config.yaml
n_layer: 10
d_model: 96
n_head: 3
n_kv_head: 3
head_dim: 32
d_mlp: 384
vocab_size: 8192
activation: "squared_relu"
norm: "rmsnorm"
norm_place: "pre"
norm_eps: 1e-05
positions: "rope"
rope_base: 1020.0
rope_fraction: 0.5
qk_norm: true
attn_scale: 0.192
bias: "none"
tie_embeddings: false
parallel_block: false
extras: ["some layers without attention", "local attention windows", "gated attention", "value embeddings", "hashed n-gram embeddings", "a smear gate", "an embedding shortcut", "skips across layers", "capped logits"]
init: "normal"
init_std_qkv: 0.0184
init_std_o: 0.0184
init_std_up: 0.0184
init_std_down: 0.0
optimizer: "adamw"
lr: 0.00416
beta1: 0.9
beta2: 0.99
weight_decay: 0.074
lr_head: 0.0109
warmup_steps: 385
schedule: "wsd"
decay_fraction: 0.732
decay_shape: "sqrt"
final_lr_fraction: 0.1
batch_tokens: 32768
seq_len: 1024
doc_mask: true
train_tokens: 128700000
steps: 3928
dataset: "wikipedia_en"
Each number is 128 + 24 x the weight over its row's rms, rounded and kept within 0 to 255. Layers, rows and columns count from 0. Numbers have three digits each. The size before them is the row's rms in percent of the matrix's.

# layer 2 attention output (transposed), 96x96, rms 0.127, rows 41-81, columns 0-95
092:092158141130172149164134095182152108179166148091129142149137109139136088141122122114062153131158120146138145124110121098129103090129108124156138135151120123142122148148096139106135151168127095075112148146108143107127129134168098097106138149096132071107095108124116127141103143137128118117
097:143121158115094173146053158133153119136164147132136142181107165117126140131161124121082154144129133141116121119140142121140086085144102136174115130173116110094099119091111139168121145144162098129125088149131117126108126112102082141140142140106130156089102144119124102131134091126134164141
091:144082079126108102076150109082087120097088121175148122101139144135091149158157131165151102122111147102164112141167119160131152130106121142132128137172145132115124127112136099151095100097150149169134099104125125143155117113098127141150100140164135172129119142115113137155127111133157154101
102:093122123147191129128179057142121135127120124113133130081147114110182101133127136129121113127110121146143123134155078120113119141096109149112156188138116164144128174120142095092121154158079113102104166129084125109130155144125105109109113145136143105132089130138142138151113147103124128113
088:103102064138156115147137101115111168114109110114127153120140137155130126116099130085123103091101118091146131141146106110135136124127100111094135153134115153159079150139094094096092157143100129127152160134106149104094093088124140169109112102156100176100141131156161156137155134153138148126
088:099121111101125104118152074134122156108109132098109181126170148115158151079097125096128072134127149126155136106129102106108142135145145115133140118095113167149138142102111140133116149117082121098171163146111125112089146137112175135103164119150137105093134107159134144088139160124086124129
103:135137121095090129172062131139110132150107126117152152173129115176160126112152136080149079121118116124128125146125141105176128113108132117122099121079114151129091159124070106109105141122132128115133145142165156088106101127129121113113150070119117170152130124166153116114151117142112128142
089:162141132141086125093100161118129083118113103174124062119106142124074157143138154159159123107116144110132119147118161172143139140126139131116153138096146104109157119141162125172139121105132123150128095123141110121134135120091117128179084151168137160173146134119104109109135084118133134095
117:161125119155146128144140110182109104137145102155124080099129098124171139154132142154173138185116094129111083112121105127132152145137121099114135142103110165110134080094168129118115118112142142121150136134149110123164122155145133107135132121154093089156139164159171180143108121124096130096
094:130140146113096117088112147084141146078103171145111153156124156096100166145141158144116135139103160128136127134164154168100123117152124157138128096167143135122152112097121160176133136116166127142127082147135102148142159102105170172145145156096136138089127140096097120107120133123144160109
107:145125093145130118112122085131103108103094101155125101102129141128166137138138166121141108120090134100138122145154102158111157138102131166114151167123135182130136137095151096146103134132096106150128130142112103113142165144078117151156079164161131169143083160150136140143128134109140164077
095:131066108125130152130169101115123129115107147140125145105119130125137128158159145130152128131070110139132090145157108177120102119105123131110127137187120154092104135099119076102100122126141175127157116106128166120132130093161124146115097113105086135104123168128171152174135150143163133141
085:135112118083124122080121141139111088117125118131139144168159109165107127098102120152101128133188111120142132098118154116141142090120154110203133089132138114130145086116088135139092088088144118150143121115155116156168125146138117104167139102137149129109155124134098115120097155179135119124
114:111105121141157121168168159142124122155144103138143129100147108146115111104102074134142125121157113139116135128114129105147124148106108117106106116097136105144096163159133114072121106122138125104110162117095144144110089116155163109072148065137117116162151093113161133179094122146130121172
091:159135152142089144133101161140158089160142168157132123137112133122074126141141111143110147115122124096127093127088135137127098089154119093128095084170145122109138127153134160148133122123193132130118092142124141122136114138199103123142123134089105113093127125080085125134115105166126121140
071:147100095121108110146149154086086188103087118134142161138101132134125133156123132098160142134122143117093133157199151146150173161127156175101122126120140115138103130103121091119138114133135166147132091112166141134119130097130184160111119120128116151143155145130173125129140145097133110130
085:138099156129117148068113126101130131107149123169124160146130145123072121114130130151143099110119159130165092131108130140115128093151097075123111088168142092114115107112099163172136099102142144167158096130126145153111106103140110152169149147131137139078158094104108133120131100156136129128
107:087138086113159075101175109104112173091124134121139159137173111120099118091095117111098115104116123101155150108115129101148163130121097098126116098126171141176115147159121155098122125138131141140125157110119138118142097140168158162133167109111135131110135083104110141121106149169126116142
099:122135170116116155160099146147178147177187138115106153149125123143100120107113085127115153136152106145112118107094153086139109104150129078125108092132110089123105130158106150115149127135137130110151138142126167137090096108177130135105152108115109094094179107125131141122145104148118111162
097:153109137097083117082093167104114113102115155151167142171130131126048130145142137141130097100145143118149131134126160132130134100132148109155106069154154087106143129138077128155120110099165147146145098118161138131141093117139128109153128124131141159132134120101082101117129124162131106131
094:157130113162112120103127098132127091115100118156139087101109147111140144174156160152150122138097147093146110152139100173106137143134126150126150158148146148109145112113152121167104126119127124147116104124115100129159169148085110112161080167164141145143088174141125124138127132092148151068
093:123106085135156115148137098146114133131108093111116122111121114161165111097085116077134102112139106089123129133133105104133164156142149117118124152106127115148113121145132075088113134120062139127164183120112136138123131150122163118128093121163101145134136171187161170142158146124122147124
080:154136128126111133107124155118102086116112129149136112128098134114133140174153158174138174167138145144117125128143160162127114130133127160159141126152121123109160090094135153181133092106166124165105083107166090160181149140094084128167127141102151123133126145113110096117108135092141121112
118:120111137092131152101122149101073136079136141150160138118159127107134150091137144124122108119100153164113167119165140133119116136125131156136127112139136103113107095094102054135118138121112126122162066143121168111108137079105114143142136075136119166145132097130146098156130113145152130165
117:073124113115143125126153132098105111098125109077136125154094117125146128168120171134083098135155113104166127119127108164116103140118098131137103144122074104161119123161169142107131138147132143141131131091120108152142182151120184169128133132112175128106110148116149139118140166081112136145
117:119124162079114124120136114063133120126115168107145157128110124153133116137127127075091092109104132152147118169109173149150149122138124140112098138143143095145128119135167137121140127134119131156128129125126094133183146162089135158160087099108113185119118149128131131098201139139127138114
090:081079086115144103101165090131088150045103131153138160119144128111165124145122169127128093142172100084155113128153094135119129144123134153132109131133127165131142142121171129117110135140134148133122117112123114154114116136113172144093125137133158120104078122114123129154111154119107170144
100:132107115163093115111136108135132124111117140134114154125119142138148115171146132106170108158157112112153135150083122113162133142110145126121088139120099171093152138166199135103120123109149144163088143088151125177148086144112166116131094094128134148124118163107129176157142146146128149156
094:187138144150142139157122124158154084177137116114092072131115078124088121104109118142064160106102143138104102134150126121083138105148127109112125147131140116142123141134099099122116148120106107094152178130093105117139133144157117101130145162144093115103133159156154117086124141130116132111
141:127085118125146130114129127102099119058134149175156125114133119138103135121122155097112056123134107164120128109138132134134137131131121121141123173119114103129090116145148069171124111119129143102163109137139104122118087099117145153148110082145146182089135086132139141128168114171123139129
115:109123141134098132151083107129133116168125171087122170126131148126128132136145095146137161101084105095131147132123123120095133124085099157155082154165148151119149145142128120086144142085129120136136125171097155122119144122134101133116085128146057155139100133126108165125117156115154167100
097:122125123146113134122144139128107133165112156110081153131120130175181101139156112114150165130150126155143145162119150093154106124112134175127120124162116146106153148097137114082127138102122112166125130155127143168152131137114102125126105095096067145174107176113117157178102144121155153134
098:188145138122110131157086123160134084189113155134132129116100086193144090142132101139159127165136111153134119135119161131143106089138140099117118127136110096117124138110131147113147106106101128129125162137159116158164132130115080100159151105127079106150142129146121115105164144142133098102
103:087166156109097115125136132121157142132160134094136138166119164125161163144129091147160171142152099122155128118062139126163117139080139138146133100110128112135165104144136196124161138122170155162096094120135136121128130152157153144117125110087145118147130138108099128132129120105109105165
110:091140086141152109121117094092106141135104104127127142110133120159148110115133158117097117094059132106145155150155129146093138138154076137111103152132139162145098152115172117104150124151124084138134140147090123128142179145110102163130103139141107138139113113121143147118117132083180151083
095:065142127126110104091113118109138163090128127127160167140142181124157151153138132124187110146136111110161158112086134125177118152095122156135126119119129167132152120143163182125141124134162141167080090113149138146123119147105150153112110107121166137143132113099095132150125120112144116152
092:133144158110113141152087172133143117155140147067149097141124135138139176148110100164119189123113112143120169114122166116118086138112155150152153122137132111122177093123050124106136149099111134107143109162118138098117134111114101121113142135125092132137137143151092086111125128128127111150
094:139142122119146156146128144106121127146143118129132117101112128191179106125167118114170162143125123190116149120139137116134095141127098140138149150118102095108089109100129073120118104135122139132156092178139158129132137111138087136134130082111118128183163111111186142170119102129142113122
091:153135152094124154151138149115113086176148127109103102132099091183160126107119087140064156102163130170145105132106165126117123118118130112140134145108117045152132123144121105122147134115103147127170131150108090109151163151149107134159138126116117132136130124111141133106165146130100113106
100:102107140093130097121089076144119123099100172142143156116160096128119128136085128124109057121112091119137115145153149173127136102117158117125091146134137145154124141135147144130158130101112119102135134146107087137115130107094137131134122127166125138092099081151090096096168152143147150088
114:122130155096136119143084140135153136122113155083145108125139134131118184136110120157108152107065098141111151100136159122087108122120125161150135145162146149145148114115071153115135147095125110096139130149098108099120142112100097123100124134144064139104116115155083079089130134120151140114
# layer 2 attention value, 96x96, rms 0.118, rows 42-81, columns 0-95
100:116170170175125116120199125073138129111116155146177098080170086134111156110143134123144141114109162151128127137106127164088140139139140138100145150124166141185170104123118120103133108120113166112124150146130112143157108143126128126113129143160110122142141141124141151134111128156116076136
087:164126133088083149129139110136139114083132096115117141150127144140154110132119144120141145104133130132155126136100151159150115152139094108101090115137119124143111160197160122140105175091109115152144116066126086156112125073098131141140148089117117119140147161156113114144158118096122160162
097:109098083095161069132110136153119146151129117090103128142133138143159135154111133137127117136129082087133100075158104102096152156113135140119128140109151165082143079108115150132118126162135145129098125125144123069135143181154115127102094160121163116084109141127139130104132141141104136138
086:151110138087126156153133087199152117143145096129125151140104124093146107121126123145161127135137113168138112127131140130122146140127161140074155119105110124122176124156116134148090157126144118131099139086139071181100165163155137155102145105146150131139128107144124117144133130071121165145
090:138127100136178135174117130180107121150153132129096129120099110125129093205130112173120136147159119127128077141116105118095151131101102104110118154114140129105110133175112106127097134161177132131078106145152126169125141145148142119132110122138151162121137101121144148155123115081143129093
110:120122147151171152143197101137148116125117113134093121118116118070077130101126096140129131153145120142128130151116119137102118121135137147119153148129092097110147132162139184133132106112158153121115146150106116190133147109157134197125125152147106109143131127123100126094116160090138112075
089:166126132086093113104143122078127135135122127122123149135137149144132120110146129097161117120111125107148166142111135154142096118123095126138073085169148098126099151101138129127111137111156138144150134133090138184170074075121126129139163124074116118153145143153124141123148135161165150174
114:102112115111159093112172169121126138148128149119123126162143143160125126121103133127062129127132110111131143133134147094133133111114089161147137124139132070141122149108089124163111140150105123126125125093092148106128138124048114107141133157085108156090107128130079130103132175123176129133
092:179159166176093149143126136108106110069139132115142120119139083136120107160134144127101134114160178139131145133089122144117105143137099103106069124130161156157117135141156083110130143112118131118154121110141106154104150096132142088143130102144141144149147133136151127181137074136114110157
110:151075116107136069136180143106121167123136109106092160139137159130124124160115130126113117118143074126141101105157105139102128159110054140099083112145156124131134120137132123147081154127157153139101153094124090153142121113138120118087141139084135109117116136135121133139159118136120125175
091:143145171142138137136105152187164126062132112105131124174144136133159116120115146108125128107142140120143132108117138107154129135152144140102144133105133103157162113175154169138134172121115105128127125042141061138093132098095118137126128126148115118132142142161101114108149101106130148125
090:128117122154089147151130143088135135138117141159152133115103132096117132153118118160153153123102131154146125146107147148160121144153102113089155130137113128170099218188153127133138153112117123153143122094119154137102108079073142149098111110119087120138136127109129143163142137089098115121
124:114126112105092153125070092164146133181133106140126122165106138137142136106095131108137134133122138098138105144121154103167151095145165116107181125133060119096139118131110145138130115158094078148129147133127150114114165140142135135174138147121133134104126134142127088096130164098120159079
088:119165146165139138085138140083134148082118147106139088129150091132111180102108135121167121111132174205119165131111157140145122119128129131148183124158112122156116078122109119108157110137086113117169126122137148138138109110092113148138122135125138104156146155135144144133114104161120105149
075:148120160130136162156095128170127101088144090136106155136113138121145091099150138118092147129146132093147131151129126124140113132140138114119080109098083113128141162162168141140131142071129091122125133105123081184104192112126146134163176102126104131136124105126121117145156132095142154129
080:145171139119087144152124109154137089097119130100154116133130116134135135155142125137152132098143171156140146144078178184166104133130150093125157136134132139150125151187130101120111147110118108126135122089151111160134086092103136123132126057142121136174154144153110122161131128127140155148
106:142115096106079189147073103144107108133131106119103143134102124121124109153106131179154116132158138183121124127132133130141110151134153110101132124108048127108124151192129106146122134107103092148124116125147139140082164136129147126111124102159148134123130131127139105140136115085097170144
094:080170126148143158117114139146145110151119151144184099112116103135129158110145123128146110131107183136103163141104144130135145091141178136157205129117129144153145095103081135116162097173132121096137125150133150111149123170133126111148131122134127139154132107116124127114082161131143110086
092:148158145156082170127136110104149108090122123130109127141111124114130113106142121132178145117139146169141133152082162170164090131140110108116116137140095135132107168189172142116146143092115136138148119116125128168118125047122139163129134094134114117162157150143140096151139116115126147144
096:137108131097138080096190164105114161098135127111095141133152144159134125127115148100105122105130074146150113109139114144120118146105068128121083121153163133147101132107146112134104168114136156143146133099113113129143088082107113121120146131079130120121130141137116145133146105176142138193
095:128106094089150124148137143169136142167140114154129178152099204105134114132133113123143132137142055121127107138173111119131140105099126138102157122112103123124134161119098155163079145147169121130100133106128111145099161129117121152099142112132118134131096068115120113163133147103133138106
083:137120165145116103120138148078114140091113136139121125120151112146112119102131146132068157105099140124143156126116134143148129147137110111142077125135186121178108172124163100109156146081101127144165113111087136101112081078084131117135138122118083127118133153122111140141148115168138120162
107:149153129180095089149133131138179133153124127099115098142143097151103108142165112154136153137153136091127108137092128126138118119129131123128134128118139112132145126165123201120116122122124183139106177099116088157171096126126125143144113141130118125126133180144120089060155130118148124095
106:162152142142130114145136125151136138141114153142121139083200147129130129105129094092147172123142159146104148138158110075114146106113134137115178118133168144176122117096104087119127113122151111134119143179132131107133101120113114076099153126135109109101086117103132113120103089165141126092
116:152134102209135140146122165170125137119118126149079125103181119138098156134139130169142141137172147119088193063150115096119130112115164108135157101122106116137128102132103135129115116112144135102130149128102126129117125107146135099107166126146151078120134143100107109123110130111146111135
088:140155137198124080153145158117148124142127152093125113137173100119130156111118096118101170118147144125097121140151100103075136113110127155120150150146144145159130103111096086125109122161126125086115162146113114119148161141087109092121129142079116137132084167154164142115133137123139117102
101:122155144182145123168117141148159094120138138140165098147166093130099174091090108130107135107105131149085124123162152148072135114127126149123159084134148097195138102119086124137132131154110113073155117128089130101117145105112114142096151136100124107133118141142119108123120129131130101120
099:107099115082134161117126128118108178133134122153150165120066214118168103158138142102168098139132096133167115125134119114173133143137132130125128128113111128062122142108149138144135124146149119155127104147165147100080140124150136154127124126152137127124132079112122156159131126118107151140
130:133131109138092090134133134136179131183127122110147106137176135118126153121153089157152152139118150103114153149134133102130127081120141166136156074126094109132169106120111176128094127164145153132110165105112130161177137137125125115117137135113133131142115191134136098094122148093168143125
116:146129124131144140111154169119117189050129094122097116118119134137155134158120163102113119100174144185125087140096126130120110174163118086078132113132139166110112112139143153126136154157101111126131106104144086131095131107129121117133157142127169106122152112122121099136126108119122115161
102:135155150153142147169100164130140143071124113146172140151110139100099158141099148143102127107123131090086108098124139192102156152130138081116127116114175118158117104144116135136136118135113113113134110067107095081080143122147119166130134129149132099115123114135130112119142118131097089153
098:118106127075152175096140157075118135098128110149118121140094185104123140114123154138110109117088118138136153092127163130185140129141162116138154124108123097112157148139127116138134152109129122134136085081126150095087109122145136188125112136169125116141149112113105152162104109123120115170
109:130154138172145144115093121134131084120122142137104123106174060148090123120116151136109127123113182134113147140139135166080119140172110091135113128157135139196097143144117107106157090110097105107140111142119158152126109118088117080122129128140138129122140097113129118143113124172158105103
114:167100125090127145150157140168106175096129107112128130132131136105120159163114119111144126129223149138111108119127091108157119156095146116104149122130136131116129125123119085140077127104134145146115152132149072127129111119171125092130168142134137109119104166125139129125131097149079148159
100:157149136173129109135137121143141087123128140117095090123198033140094155103112111153086140124124162133091132146124126158061122140132116109134114108148145128188124118140103105109128122110101140091142136140097129150157113120119116084127140132101127127135116149143131114117124130151139122108
089:157128139134118148091140139095127165098130129150074140124107136104127048116162153121131122131130142116154087143087109151152127152153107085141071146126147122102089167126176167113156137137116145167143102103138139148110115113151123153158111124165152120142153085125122122140130124135155111113
098:107127154067105114116116130156145141129112099112170133160143112096090145138143160128109115138096161073146115121130150169140146129132147133128127104120127122149164144128127197121132133091128134172094136051139089141135116121135123126156133151170105136113110128137076107101129159139138112142
091:111118107110134142106106149111109182126111126131167171092100204109117115146140164118168122145102139116139161089162129122195131114130141098129154125125117132090091152119141139129147116103146095174106123106143159137103098117143131139131134132178139099116136107104113138175110124141133109152
113:166101095163133131119179189078119156129132116105076105128134157129147160123136111139124140121157160126133146098082115043132118124142106129141167116133125127081143123135129100126093138178142154118135139105118151142145134129139126113130122149093149119139147165134166164137098117118125135144
113:164106113160104153091160150101111165105144131139070135111135139105154080134152136123120130131172158109148091161091087106158127175154132092119077138117150129071129146135168123118115141161117162153147113112134124151108135119160131109159120140151175128145149125131139141138127115111159142124
# layer 2 attention query, 96x96, rms 0.124, rows 64-95, columns 0-95
128:136132127119100095124127168123134136132147125084137122138159135129113120098112093128113088106105129153086184108149148094169083112102166172114141140128149141111168133132123134151115112132175150105075116123144131118166129146146146103142092122116147131146128118123159090108091137062163127151
100:103142138102134152136167109129133106122115143129114120125142124124129155125147160086125146132131151154191102157129155151119157142160090078165103118150098120144092128130140138075141125138112083145131110105107145140115112112124117131121167082109152139065151077136076168121134129155124155143
077:096152116126135161103095106155133106107116147097134122131138109113106125137166133103104177101124156099132105138159113116125150137116171142153164120093086100137144105157126125140133147152106096084134164118138112056154116131116120151101139116104104110163107120135114171092168130111125151182
103:094114119127139135083145064092125104139092111181159163098091119095118114147135185096148183147130164147180104127132158129118137135156118097120119142125158141149115125122133106119124141131123083116178133106123133123124115110098123136097152130139133146096143141146105135141139133120109153185
088:113165112105140112089148091088091129109102102186148172112084119110106125129131140100152112166139153123158131140106154146139131131168110083093124140099159144158080138133141131115130136124107113113143164115140118081129111127088137139101161136134177138085167123131117150147144146134113126165
098:159151136109167090154132162121136154147148133119101135125095114155136126114102075170122065126102082134100157125106115132134138074111101132099109140177163150099137136128118147127142119129148157163096091128134124130159149132147137120133100126111094144148096146101142124129094156077122106091
090:146123140163125134109125096140094090103090161131108141134146135107082143141133126140143160158125115155118123132106117140142171143141134108147173154101103079123075097118094097155110160124116118104184139102143086123117126121090086162106129103114131130134139161171130155152151096142163143143
108:098150119160125167091137090132097115087101123164143154110134156118111085134169140085142164125158160132162076153132142128129115182153117130124168118086097142128119126141164127129131141145104114123145184116141147122114132136099103152124137128115161107089153115138127120128163119174093140152
079:101152171121130186160098167170139136114154163159142121144135097159132111146142122091129132102097145153119138124184145127106114089149127125113178121121114152113136119126106139093134109148155154120106151092153164149137140136120119119109138124092151103114131062117173126098099117156115095115
129:141122134107146136154097170119155155155183106102144095119142129161131130104095070150124076107135132126074141124121103111162111113090142146097139139154180153119156138129153134110151099123127142162087100141122127139114115142134166095168092132143113162148110123121139128137073116121146106124
108:103119145146144124138134118137158093098111149143099132138152153075085132173149162103103119130148130136139125135124152139129144144143093117155095114120081131133131096124097136162140159130149140117155131099141114156142083135155080118133169121066153108117157114135103144085130105161142192141
101:156152149111129178180115165178160160140180093102120121140136131152153129122136121130159114106139143135118137097138143099141123135117138173107132117147121113099124126132170120091171112123195145174112096135132139123133151118153169107151124103139138122170097118122159098122110126082123134156
116:155097154148135133129130072132122087164117107164102123111109065092072113140139131116086164149128122122114106141134143124110147119120134075116118135134132094109134105132091067124095152113119103080163143128099111127159097152156128102116153152112115135098146142156135130138148116136085121121
089:138172161113153181144104124154168085164174119127144120152144082149124140070084095155147128101112140101110123118138117095138103124118121109100179149159118154134133141143131122103135115112143136133138101135106143132095118079101159151179122136144110137129099114124150095127130125133165153100
107:123120136145159116139087115151133112077144128109151148135150117159133149123108101106106082105116084094114121095167095132131125121103146169159127167108096165113079141132148095154129108121134093126123114140136122128070152129148166144135084118154109137142112119111164147165118175141164150112
100:115114085151091133126133144116099158110098139134132160129138175099143119161156137120208129136128140157162104110134135139147114172136111126088152103102103151138063149116155122134113118169145154096125157136143131146097143117098117132083146135138179092139156152136158140143138121142106117139
111:110113148116179100125118109132120111077148143128139122140126129161103131112111125119055082133145094096101128090130127132127144092112137151179112176117151133135139108153137125157138091092123103126115095124131101132134116163139140126165087108136093176130090079104111128129113141146165111111
091:132157155127140185102119096126141077172112114155121139118100072094090109099132139118133179124104151113152124140135120111102132123161112065107147121136118152143119133100109105096136144096116103106178157124119119118139102124114135143129173147146125132070137113138126136120150130182106140111
092:147145135083154134125145140126120141147148095118129118099148162131146157116105137164134137147139142120133140194075090125086112148118145163144115126122143087139191134136124183124107131106077141168115101133113133125141092119108129125154145132146114136129126147122058083102133110104118127162
100:152084114126071133102153103116096114115136088121139108147140116116173145117112107124153150085110122116153109129118120119171114165111103101104130143149124151114106163141180090100134160131169172121119110087121097142112130121143174119126105121141128156102139174139159159158103129124125167154
101:118139131137165102153112168126143161110123162112149120138111157152125152181098134140100075126157098145127129098184134136128120128110114133117178163118141121177129116153111161161121100139147157086090106120150119120118101116098111123112108131094108128139129069108132075095127124146117106152
103:123152138161157177123121120120144089171142102133115129091158124110103163102126124157137120104128152121131102143145085108074118147147128110102153127134107113148120149121092132114109158124087145091167142147091161092084115076109106164110164154151144091125145165119108099107145117138114121118
099:142146104111102156097094133113138144170108148143112139116103106093133081111150141114169177150077154138165165150115140112127109122157129113117134072142103159123130138080129114105127132142128107171174168130151159154151150130127120130098153113117143122090145096140170160144132127146119167130
119:183102140127088132146163134098119117171129097109114094126114098119114125123123093149128173134098120152110113177130147135132118158097119114098118154178143088093138168141134079094113152138133158107155118149107134115141129123157151109118113155116109139140153176171143136160119111110077141134
095:137109114084130155110139115150115106107132093138099121101184143131163152115148146132184143142147117128163095150098109100127140149114121160175057114145111122144141149140171105108153154077118133162118107113144120130144105094134149126133155100146117133115122163131095153129114116103149177152
110:156118139105137137142114079105122110184134131131114130116103088107095113089117083128095147144090092098129116141191113099106144079107122111125129152135139112104138170136084074134094139115114136110161133144134144079108152148144136122123098151141099169095126112158141118146143148140121129113
109:113139109101080098131147147150117190107125134122134119148100161139189110183158154105156137133142111139148137126090153145161134127127136173126106089116147093101137120109152168122155122155157121148096119128165112135167174146144129105116123109110127121154120137151134153128127158072112130158
100:087128076145119134104144164141113154125143124111133141120169197136187147146157143136138111129159137125138102107085085107140135140113154189133096085099115115130145138119166176126125138152128148158092128128134147130105132110124119126132122109136173112151115166090119104112107120098157135149
095:126143161123136182123152084154136069151126078147136128129145104089102138118129137125158164109125157116157080169116107116112139138146117088137142121136116115150141129118128119100147172090130133100167133118094102110126076097120142158139175149160122108100115161137080124124153121136104134144
097:113090113131113131147166085160108106128130117121098113143122116095135121187149138140136115124194143141090105091125128128134146121125127111095158115161134076141136063145138109137123156142170154119095131090116087136145105135150123121088127107124166092130128177133133145117128104088112102114
095:144132119145105163085151130098110122142105091151135105116112139109142135143137151130161180088104158136172098148132107107129120163136095068088153155131136145139109147129163145075169172130140150083146133106109109114109093107103134138108160144155142126081139151133125159123119122150108124140
101:142113087136094138098149111110107120138103130158124141130080116098153117172124157142143158119137154126166130133105130129144119121165096054069177131130151176151126128143141163125116129130149131109124165096093091151111116133115119147125163125148151129071145136120133132148157160159118110136
# layer 2 attention key, 96x96, rms 0.123, rows 64-95, columns 0-95
083:119169143117152119162085123162139147079126141105156105139130090188125128096133051187133129115154114111106092147091103135120133120128140139136166166173110130145141111165124139138153093123138149129117147148125128131149152102098136126140106147087092123152106106103124149104121131131146137101
094:137118143169097097114113166106128111141099117164142144137152143099093089132142177112158166162125157118134158150148128149108152165146112137095067102103161114130129108106108119105113152148115112110140143111143113099154103138118102136124151153144162106109136165168078130115129073132117147155
079:113102160136139104149136141121174081153108150112130111125149113127098145121126099162119157158102126105128097166138121147136146122168145121123109135103152113182128139081139090130109158130087151133141138115090109111128093104129101149087185117105147154112144182141095130133170134168142130104
096:103090139135153162116146108102111121149124113142108132099141145126126127176159188112132085159124106125148104137107159169114163151183123135136077100101139130150137149136138115135122137112093127119110078130140137090086115149137113147116129141158155130073153152106072133124157104112135109124
116:127140112121131134103136115139072147112133100140153144136143150148144135169120172056153100107125099147162089125127153118180144158140127122119119099100101156101137126121123164137107163133139106131133119149175130140093128150139124132154129154186089085130151134127124135167122113129075159146
104:168132127143125122144104116159140118101143160109128100156146092105138133095098103191106122110137125113130178093115122079114080130095120145127148133130133145124145161131141125132142080096122168108133165132146117157158150105125137153157105068106103167163124130148151148100127144102171134123
085:099120146089109123129119128106056137128107115147142172119110131131135098165140167110130133138120126155151126145131136153127150138141123091149108102135128112097132150101114119128156116122139099133112117153155129136101102115118120121145145214144165081124154127125119179141157109145081085186
106:124103134123103169123149115120105158151125102123142156150104161117143103142118166064136102117109122135169081138124149127160139126152129092096132114117098129093130125102125109156121166163136119155138115154144145142085146136180112125110179126156115093119161088130114169174128139129101168140
073:139122081133106138110110150169143171121176129112104127154084111114121119111113143128139094164107122108096133137135107112112108088120142154127144153114150117112152110130143151167132140119139126112185154109125088102143144172147124068140107087106118186154116110128136091144082150125144145100
117:161150115155145083155143126131153146124157139119108100118154090166124135103115098192112158120149126120094184111125090118117113129086132161128130142140152136146119114162117128095125082116114146127126139108105102127176146129076152146165107104106142150147069157124117091113144130131150107120
108:058113123140120156135122141147101122126111130142149138151116151131107145157127186063133101140107110161138113112158167143147153147152110127147153139114100156115132104092104128167150133150127099122161172149148157109102113152156109100125122149142111098089163092112097152152135113172125123112
113:137133137120148124137118149128147128113184143096106109139110135145142140105111084157122106109115106108086197086146089127137115117063129163145143173137140146130155130136130099130141111116129154110112109111137099115142122135117165124139104106105098191196084128153136112120112147122147122135
109:155112121126161126139132151125126109124141120100074114109112116096133124144136118181081117137136121110089142122142080126118106126064125130174128180124147117128145138129141091142131126101095130105164133132129106105146118164144139132162067119116087186117141142135087116079133155133145111107
129:172133145146132122186141116137169113151139125116120109110180093118111149098132106154107156107161178140107122148110120102109101106127104137144128138183141102147106112151116093075116129124110158122106145130084110175135071124121110116115144131123126104111111164137107100081133137120170120139
098:088148143111140153134079123112132117130145124160128142141110133112102110101111148094121103155144133129154100107125133141125143140178069100172094136125136123110069153142127110133156110089087117135171120136143138115079127152151140149136087107143129135085132079105080139163127152162119147142
112:091159133126104106128121156098113133114130159136130147136098148140129096168136155099179100170086109149151110089153132169114145152148132130099119123100138125118091150127132177141140116145131110135115109113169127097109174087110114155091109140147144099145165098123163124150126115078081132122
109:100127144119175151107109120155136108117168132123111112148099130111117118104126121131080100124167106116122116136124107101130137132103103126163120172103138152121110148117111099147128125092093110122140134143149121105126098166127143143158082122126096201096093074123102140111119160193145144096
097:113103175107134129155123115132157105173094101143165147091158126114105123129155173083129177121094149138169106158139151116100142131161112129141110123114144134139097120101133112073143136112106089129133157128086129155134092150125095113102155127156127115086127142131088144127156150166096106124
080:130058121116172147122152099124119122164102104137133103137162145149128169110114058133090106124152132072125151172109114104160134121117151140109112105122130101127164121147099134129122111110141167119083113185096145130112097135127145122131134134160098126143092150095144136150135134108128110097
112:135132122112084118139162099090091132131100084165142153132114143124129090151129178096116137142123124131161085178098177154128153138184116098124084093132127136121096138126153147107138154124112098148133115092140132133118142139146132131142127105123148116106161115135086131144137110151063147163
097:113120124147146121110127176166129159119124143088117121150097123144111146169094104170127083107161085138101125087140104125131124137112111123081186173111140133149140131125092174161114119135153121101119130109154134085124140126113136110135100180097119143107105085105123128116127095153138111093
108:101108146166152158147127147131150092174138105127142117103179124120124172123125127168112125111111154141129116093135107098091094157151128147135151145107137089116119121134133105099122128111115192100117128178072134126094124107126104141129149150171128078118132170091103108124126130094105116111
109:153151131115093091127123115092127143137084159133138151099138125146145108140160165085166161139057138115158171149142144150127146117153138143143107073149130160135123124106131129097136112155127100145131134100154150161150146149111085094088147141138150098134134142151151184140144150110141132144
105:173095094093111119171159129050123118150115082145113128118137135120125124138123121135105129125141122124113109192116164152120102127130115133124087143177117089117143142156149097125133169143117132133133117161091161143151098163171136124130097131104122130147170176139106114130129115117091137148
089:115112151107123147124150099115108116133126098161104137115138150149134124118176122103163139147135130089138136132115160128134149141166143137154026083148102120124118131135160131102131143106148142133103094121139125151127082128138162106099185072150129119148106137117105143179130117126120158108
119:154101137117150123153129120101133109170128125143114129106115120065108111123124113171071126150147134130110125163117110132098143096116114145168110155136165092120120144114117067123133127119095117145160132168085137113137106180157094115109095158130113142091109137128067127100106142136136104102
108:160142103121113091123148102112092168088112139121120138143100137139148125123115082107179116143120112097110159137123135160152130098117181118103118085136126125142176109118120156168102134166161106140127122089135099104176166114130161102128130112087133146182127124155162149133139110099127133133
095:101158102155122114095147122122073146121137148132108127142163133134155144109144090117151115139114159109109148071120113124149142137125193135107121093097130111122139133151134150139112124127142141126084115121177114105112147094115133120173135152156136097179095118132183112134090103083097160121
101:116096174103158165145123117151154100154130064154148135106177138115118145124136143093122142112127150110141093157113147109117119125144124126132127124116129094129117100130145112100139151098122129122129136148044101149112066128137126135096182101164109099117105161123084110144142137135098128129
106:155145112114116146107151134161131120075164127103116119102131125126173143135146120168158123102164141129093108098119133110145101119071152118114164130139122113142146124154156135144118155109162143107137108084108084116119132089156149121121144139129163109124142165145129075093146101072155160163
104:110123126152095112131159108094105132144071085163165156110136132167105117157148176088134148112089132129157102155118179140118147148171139111098105105112148142136113118114143169093126165126119110130130134112109120135135130141128118138125127120146144105103145133127101136151136096147037114142
111:144142119143080097146147112145121143134076117137168169124100122142123115164139178100133158138091135130151099170107156134120152110133104095073155130110147165140096127114125171115132152136122085139099153091088094138130163143116095137100152126138150110084149127150139133152154148146105119142